Each number is 500 + 50 x the weight over its row's rms, rounded and kept within 0 to 999. Layers, rows and columns count from 0. Numbers have three digits each. The size before them is the row's rms in percent of the matrix's.

# layer 8 MLP down (transposed), 640x160, rms 0.218, rows 510-530, columns 0-159
101:512490592476392526481541519466497476533440580501571584498504417496536478449529573465504537425474563430554440567522382532424453480486507514485540489616468485497444397418467504499463516478539550538482563667453478545407580495499497499547502515499456518540451503513535605462528447524485512552528545540466456544489560458451461431468602588545483513559465553524453503467446464551464459532471541447431521438548502550459457485498504461555547524527439441484462466544361495555371525446502485
080:519469526449528546422603582521540458532509477558525483516502498471532542568508459490524506519514472485449572472555496507434457441449576475507451451575505551511486606576471529395500472526563483564539446618513554521464511529460473472470478568540444456479596474522518484532512533545467430547541515393527472433420423482491471467527516397447524376392541518478545537507510453539492477607456511506482530502646576476497365507441491545578530506537480466476508649491468483471602508460493510
111:442438510562553544404513452480438520630516545423490514548484482472504423521490553574562494501523571397534448466517505466477495526484550472507543514492513488508539464492519485537565571465480434491426517551379525543558579532473525498608413461508493597526480521446522525553468583468537477511526559471501504442464461435514599503513538478457553618577548502505534592484464463497466465397523418364528433471504516504463485382519445556567517638557478476517478528455440491500489542400464476
100:499475467514486497481468560516580472573545564481494434523344472491452513473519505508486505517487504501537442501560544491507534495561425507537486568602465563530480514435527536476544480486526481496554509539602360456426467525450493461461482519531529512444477554429508561417470461534576465524547485405513417505518607492504505468554434426464477423434530556471473545560508542407592589523456444506537476627521524506540396486436555484580536469579551538563534591433461535440596510463480574
104:491446389518528565478482470567499497531492450408536494479513397456511544506499555574543515457554558584502501475484530544520528537482506489528459538499490562567602536466448514635494386466505452534514532597464582470493390423514489529596531518509513523566479476539507435510430533531429512479435523395465528650519509528524520520544517467569526511376478499586504518394418538462435437520620588476482500449510442433547481489539475473442473437524515491559516462523424417462519522478518502
083:539510485548505498483569561520427451548473570472558485522577530520492363498516455522468471505479522525561520547493550531501419514461545592495566474272456462476477477458457424502496520489451447525499472458471543474501528523486580503426499532497480449466493551429430529581477465513498434493559543450461579548504516500604574509519422511539461568566398458498501509505498505497504577602518476551548557500480463501677449426459562515560488478569433543554461498572500516537552501505554584
103:405539573473524487514498461457528412539454448494478487518407439538498523513437539449539483521524496459461437561436533513501471486441535477474532530475460564453636467471524416458572539458489520482488438415500504388501620487532368496573450458425467548541442481426542512468448524515498508539525558501418426465515541557552546447492520500578463523539454533505470480497446360537502572456502488571530516570505437459523532465537493510537489587578495503635539547555501516403469542490361463
102:428539533442508536525577501507517483541453459388484540423401429457475492508431617510540474429480488556552495499449459493490516480527446422540462554458482503482532378481466562515492408438519478471480459438519513559519449560590500432600414496436465495516520462481531489471438560520435490546443508497540475502552593449484468530411505577473548436497496552604535649462489582434488557439600522399484507465577467477535489470622546533560555561489467530529434527519475508507438492456536507
096:600636548451500516486502503429548513542522401563510551465565531472446488488490569557478537551425475472476481417463623435421437446440487549532488497529469543462482458536520500540585515551417493504488523502463521451518538504478475505605453401507542368543479466491544461486557504528515427547527603456512562547471443472567537527521552518527501487453561452478556528406530499493572577477583514504496464485523536519534407502477494514544551518486522358498451529578536434593466609536541411
105:485451486458627480538546502494576446441526550539455560341465557448542446508475484502551497471499534429563506398480693471461495527425532453446468529477453560569464580563341490477540514499551501524535494462463481530507493506500426457454573502508507512520473560500496540499518564505455508455405538476514537429448469506508475524522497518476458419605540499475522475496496532428504507576519494463527509495354499533553469416516484438427522581516567507445489538573530523480474497522368525
107:474468575518503503513521482414502433488521421420586545502460511492496477481461558411501453524480519482541352515530507581431454541546551532463510494599450495570429476468553442502486559470553483509518568542566458531597436530490400522491484567518530495463526473484540512494473428486553498578438550435485456577538444446469423474590515508563594580483566531527593473503530506458565504574537444439466464407398547538478479410442575479437570459424406579524509471501453527514449570510512446
102:475410474481491532551562512433446505450504470487448593513510546569487471452462536434514457570513481507505520496522537455460567520538500520476593557477514512565614506486439503503504517511604467483595486562481392479456605585514476551396605494535505432469378514466485528539574491547547538415545553565492538458538472494431460424506511548550555522500486551442392531391535495529468554502443523488441510454508589584552568446436539455500469541501567414537517483537495364479482551565542506
100:507550531489480523459495552458487506462524559461487500489507528546576464563496545513554515478507504408573560528552455514415482528535493503562558448651558438490569629476532425416506465554466473445472469563469499478506518517491402587540532451501496548576529366590493549553462500477422529404465517513412498511433585494481465520402596507524516455440537552517561513489444540479413486475533466433535527453485439484461457478507540534460580472546602472459549361474470450451543464532429545
089:472596524422496440518476518502557507494491491556468496429549503508524468530487562533496550528454473450500494543515400552548562418565453413509464553779536511487485531494502555341565486507542463501486549507511461485427507498506524519470505488507555497550451576560554476456487512503465526537421427547511490479381459449583438506492484478423545424504447528501457509490506562487492477486457571469498502446460519565373493470513480522474536551357533447540454510479522520466430462511483523
107:438561487482471499465481571537526483564462431437487409409389511526430497554459517463521496521554473538487438464534455448529395626458417577465486478469515568490505483512557515516582434483454416505465470562531460547501434517496532545498473508564477490557506416496494516535420513469530520543560535553396415496528580466602469453564359538510514476428467447545568397537534491557548593493557504544568435487453451488597541582495523450488463473512521527429505544420514498551556549538538557
094:506473437485471568426478508434407519522540500466507584563460446517464485481505583522493553413488568587519489486513615593577489512507520452497492433528487475476529436556488507577466463520462451498480503473416528478507500536562449444506591519519491520584484390530384455373502510490440515596499442563430525497573596438458498504550424463472490514600452522540440486454520486516534458553455497500504469535514419556502516527539441592494409563463543461460453586389495503450419459564575565
088:478558496509493555478526550513533508509538560551439520545455537563454526556487628547456453573521529585534515581418449438485411448524564534537521551573514391473535513504560434405590447484451486532570536519414448416492436533482433470523465384491472523485519379464486542456580513561489462448520541393476409491475479484528526413564558468589508456445412509518503524474579485594508478545470532496524478457462531491510484451496569543428621456441493474608482490491516509526536512541445477
109:482412557556517489450539522496516485529493611580433515443476519432365575403534499480589559511576551572614470449537474472554454461555468484486540387537441513584502559508466380449519546490527523502515523565519567477369554380374478520490517488488561521448590453453510510515507521526504469473545495487579432491485512483431442503501517498599492538562483419506459436525484514504527573520493574410428530550480479472531464485484544560534532494561528511518535481559545404505465524486479563
101:464529526473470510452486446443442546527468422480523566607520477422564497431505543484421518448528562567515574465538593608506439481396490476444596543444463493520563570523495495441466426514520506524484497443556615479471477479501510505474493550465482460542465443494472448568486505585468526588467570438412457564475500550539417584458497556529536500470491508462562549499480497537563555529355525593565480480532449442487583474532541567332512424580502527499472469483469499501564534477532465
116:402485590369463403536554509494516484574514463484520484479505517538520505558538562596440515523480485437447549539548641489407470547507492539531571517539474479471492520548515486492507513537520540545475567477561454579418504533451516383488554504620476565481562515524463475472447524548492475494534500476586496454499589451473428582486526473524514514390493503445503472600515404547543607485484511487580463503367444538457583589460420508464499497564556498378498544516497521472509505465526524
104:522484462527522479560510533546483511449496603503537427539502432529443481498535568556491508414569477470491427574517526432532433451534539567475516511364452485475522535529497387482518448441415480479432504460481579454516521523452408421542530550464513512497562503434459566509502482530458411455454506462465543542387540467576468481482531547586482503527436482513556509519475466475570494487446541476539547498451401349562411476523442529415401544489494520426513481553432451471495342471461487
# layer 8 MLP up, 640x160, rms 0.203, rows 511-530, columns 0-159
082:436521555520528545453467518518495501489491464570392528517535539531543506479378438529507483460551577480478599502644494490518468471584569475582475579490491494414568461526415455367496526481516464583514460450556445500462464526575550487477469451470532527428528516546453425514484601469589526586477511453502426500549500548446546472469493426451553494568523527569476491446555480498494477544457546448470438425454445459570497523388514520512502453574468441500488455474478623580420551533427468
108:408487554505470464567516485529429552540558424349489515556507531433525514578443484539566499496591537536476485486484468522542460484532560486455466522519525456476500531465549488537439469534506479395377469475511496417466536556498455457458600536460513479444498510493592449443558526427459477505537439467573553555440429407569500458502497522537537524431489512599521485589486448516527483469491554472542500537517483428353508494446482453475477538586508598503492622538504658562464522450475526
104:501461598429492500511579493546490480505464497603391460518437536529507532571512623447554518522447509419487452440468550569570513503395536509462556546430552489440515435476462513473486495498526572421516547462598419526492522581509568442506508537444509517452496409548453509459472421537488492487572435572505466425489475490567524483456594605548457432405465493545500527528538493509537513518499452450519536433556581511586535565535423473527550467466580498608450507489506562526510498606483603
102:539496520518432548510492443551573538586583527480454482499401536439522564531449527507386492497571453547449540485469594568474460534487493464439529463568591444510543390439455570502606438434513478533543502433595418447498488401465509537538460370569453450471473423435504519519461438523486502455442440515487498502506552481534514480577506509557472486460450415540534468476483578591475515572560626468417547485573484490539515574502511524534600474448437512538510505559458462492496566468505505
099:454486474492529479515580552453436409493512545544463344460484441440514472476516538587474508524466430545538526500562552448516479514517518507478528552492475461486416494541526507517502507451498406402527451425505457506452591477475561491516557510505503444606564507550469479574500532542557445495523523464539509416494454547533489543459378509505506551571460434539597574516420451522543506588390539502483488560543628451521495473505602486551565507404404496466500559422538541545411417556530531
106:476477508412531530407437527414496436500509494572585624442453431471535566492554465390549563449498532498451572506431534498544467520467513525480535537465519466431494510514527507463629502513494536475502505477553519477454494481547561562476401475490429491497472507480543506442440498520561548531470479521522506461584450615664538472531510483511402463453424422503585464455454442483483439513480552456402496517512445388524548527464509484511531552547468497671518573473520592467476491515493524
109:505548476511533498516514512444468431579454459450468580497454498462613565443463586506494499536487506516436520468482515538501542398528511492568508430442557544533517526439535576548564413403538534538476522445444421443454538511570491459611418424498473517488523498398547566510471487425553509538454474463543448613483476361509529460545503525425442509462470456453541462438562504545398435582490550535488524484512536414494483434536450536474588456499541458539431547569560545460566440440561546
097:503500550429426559411497570447493488481623562471487560528534583427494531503486454660516382524431534502460420529451530519519597575459530471610536526507453520497447535468551464486399506493471510442445460564456577438440571517501604535469423538529522453474470491557592483466493543505525483559445538504538482524549461503411486523537541534536517533433488428488534449510517462536602455604494525457482564496505460485480410457537496410410468597540470466541517520468536435509538492493541564
105:539426524486510410421546594408521516493509522607547497428467513466526594606447499452475523479578532517501478472486479480453540453552472616468471564513520493521462538462457468544475510588463558560581474478518443451497475478518571547479507449518529444499510503461538480489474477491457635474437457513565519408529457444474386490595596536593515440556536415397506557558404476561564502480433485461450511450491561436495469491541520502479499487456441538528450454587520454498412485622504537
105:514498515447523467543550459501494562405549535540600584518496549396542539586521562556498597524509505620499514478502526532480478449495468443473487564448530406569490456500520597512494528428558443547521439490450557467475476512535644480492471462508512380549498515462527570448527448488497501548612452405474529541511555532517545529422471495547460440423526480449434521534604493488474500461493575465448567547461538465310501530550491517466469516474464558543394497479491486477500460495502413
100:455552456495500474396457522514524494543447494549491484510449529475483590457512505481541510548469480531538461399502523500525514504582499487471521494500526485536557544511481434472638420469552454592543585453568497468581493401388522457430454523458473562490507471471640582470503548524459506434459475546420519453406519503524479520604581577507545527434534553461544582467472388614532491482518490493536417520476532499523543466492522479490480465484408607465444589561538407461454503550438556
098:409485518539549432505461481469543515508596418515450592511489494432521464548524520551521480497524494451528554483659426489439467472470429413529510509594473472530502523420512554514514480515534461474402436513537489578495426482579432493537494426511450519546546544541487511509512474473528488520457468512487465498405539509540550590636550484541454460580396539414391553525461458483565465531607530458548486577403464450436463420534425539541548523488453414523552502489475546492457511436578523
089:495371314545509493540502500502470485562502415454533438473490556438508556387541534499479515498460509446497565409395597551480512415482465455478464382539461520416511414401518419464533502464535514487487523455510426494561434550429534511530467502462473482516450463561542514528488573402487451520600474548533539479580506455374528546496527448546512507479600518497584511536512511438485481468468511529537513554525484513474561494442600459515462500489507551487454504443544584541441506419523525
100:526557475404464548592506497481525511509515481499510520503512532497534505503497548544491538561488544451576551478534517575529461520520542368500457515451439478461545578465458485461502521436504505534499544555539461493528505545445542513515542373473520481483475538430439466471521522514577531461539418462591500476470564525354523459377448529557366509466545478462635484503513435450524555485402584557474530511417539426472475457398473513547413552421502481569434469505532586488404449591493475
100:439416505508460464414507431412454483487566468523433461504515551494534545498615424437574455574544460461535472503527458562490524459407535525542470525562498576481521489438536428556535538445496490488498468417496588472514422568538552466564390513448493453492500428477532481524548547543440521564429475552458545472485487437548504476484497505480435499530461518500399481527454590476537466597491418437392468542532521527472439464505531519400537452516533420495596577428610436487501601465414484
095:556488488530464496470552442480514546524579475530564421464433493457474507512502460441504450440464519511422491457471504615556468560474494441575544502430576537577528523434448478470529477495479500462482490554588467537412517447411500497532494460460546479533496507479502484524481479486504569485550455456497479406573488602473555523512534520549560416558519480406449450537491400456554451507510486610451512618516536466497531493585526322581477528497486603534586548453581562443493524486522635
113:500406394423415449546585508503470557464440572485523487559504526456585491462503549425556538440481422554504533489571418468539460469537482520461506536556494458522494454484499415439494529482566511479421537579457508493412469484572471482496489518540486564565541522482461548530480449458456485378486486560606454498504433469607541550544456439465505449479495496479406541564562520509544508398435547477526528517442456424521433453527515530441461503616425483533455415584556499515429487630503553
102:506424557428519484487516514480464519516472456473411540563536560512612559623463482456493590417543499503475474586562469514510477550514479463408479493508470455464441512529486523444483476436445473431511487431414517464500528485389466443623624577450510517443401513521503425464506546582521525507496526494413498505542431583536431585501507576466478568442592566533510489470492564579522483479410479530534485514536499430541519577546448518568544576561408529460566489554462524497427528508505556
107:501523526423462512497449517450520558414509496525536425532556445464520512531517439574495520523559535519441541441562457488562517509552459566477513615468565532564396493454536424478457457441519465466465558449584487576482607530468598475470460539496498400454502424518550423567492579485551415419558562483470497447606433453516456509464499553466474435464463478405516515520474498518503502439477453415535558526562520487517485452418539559536454505513514542450525456574447437427531497438674480
102:476533560490456534483482472469502540502522568523527533485544526576457449531508552611515559555465492595534513494547522412572511649474473515571518588519450517457490555534483438482537511437473408468466500473467413427505536510471482418525551499532544564535435483480433561486500487414487426632543457459330529430490486423448475535488438579514465505538443487506474527554469473526478512447481546519566422509556504398502478460479555545362558489520501499489531471466503522389553414558484577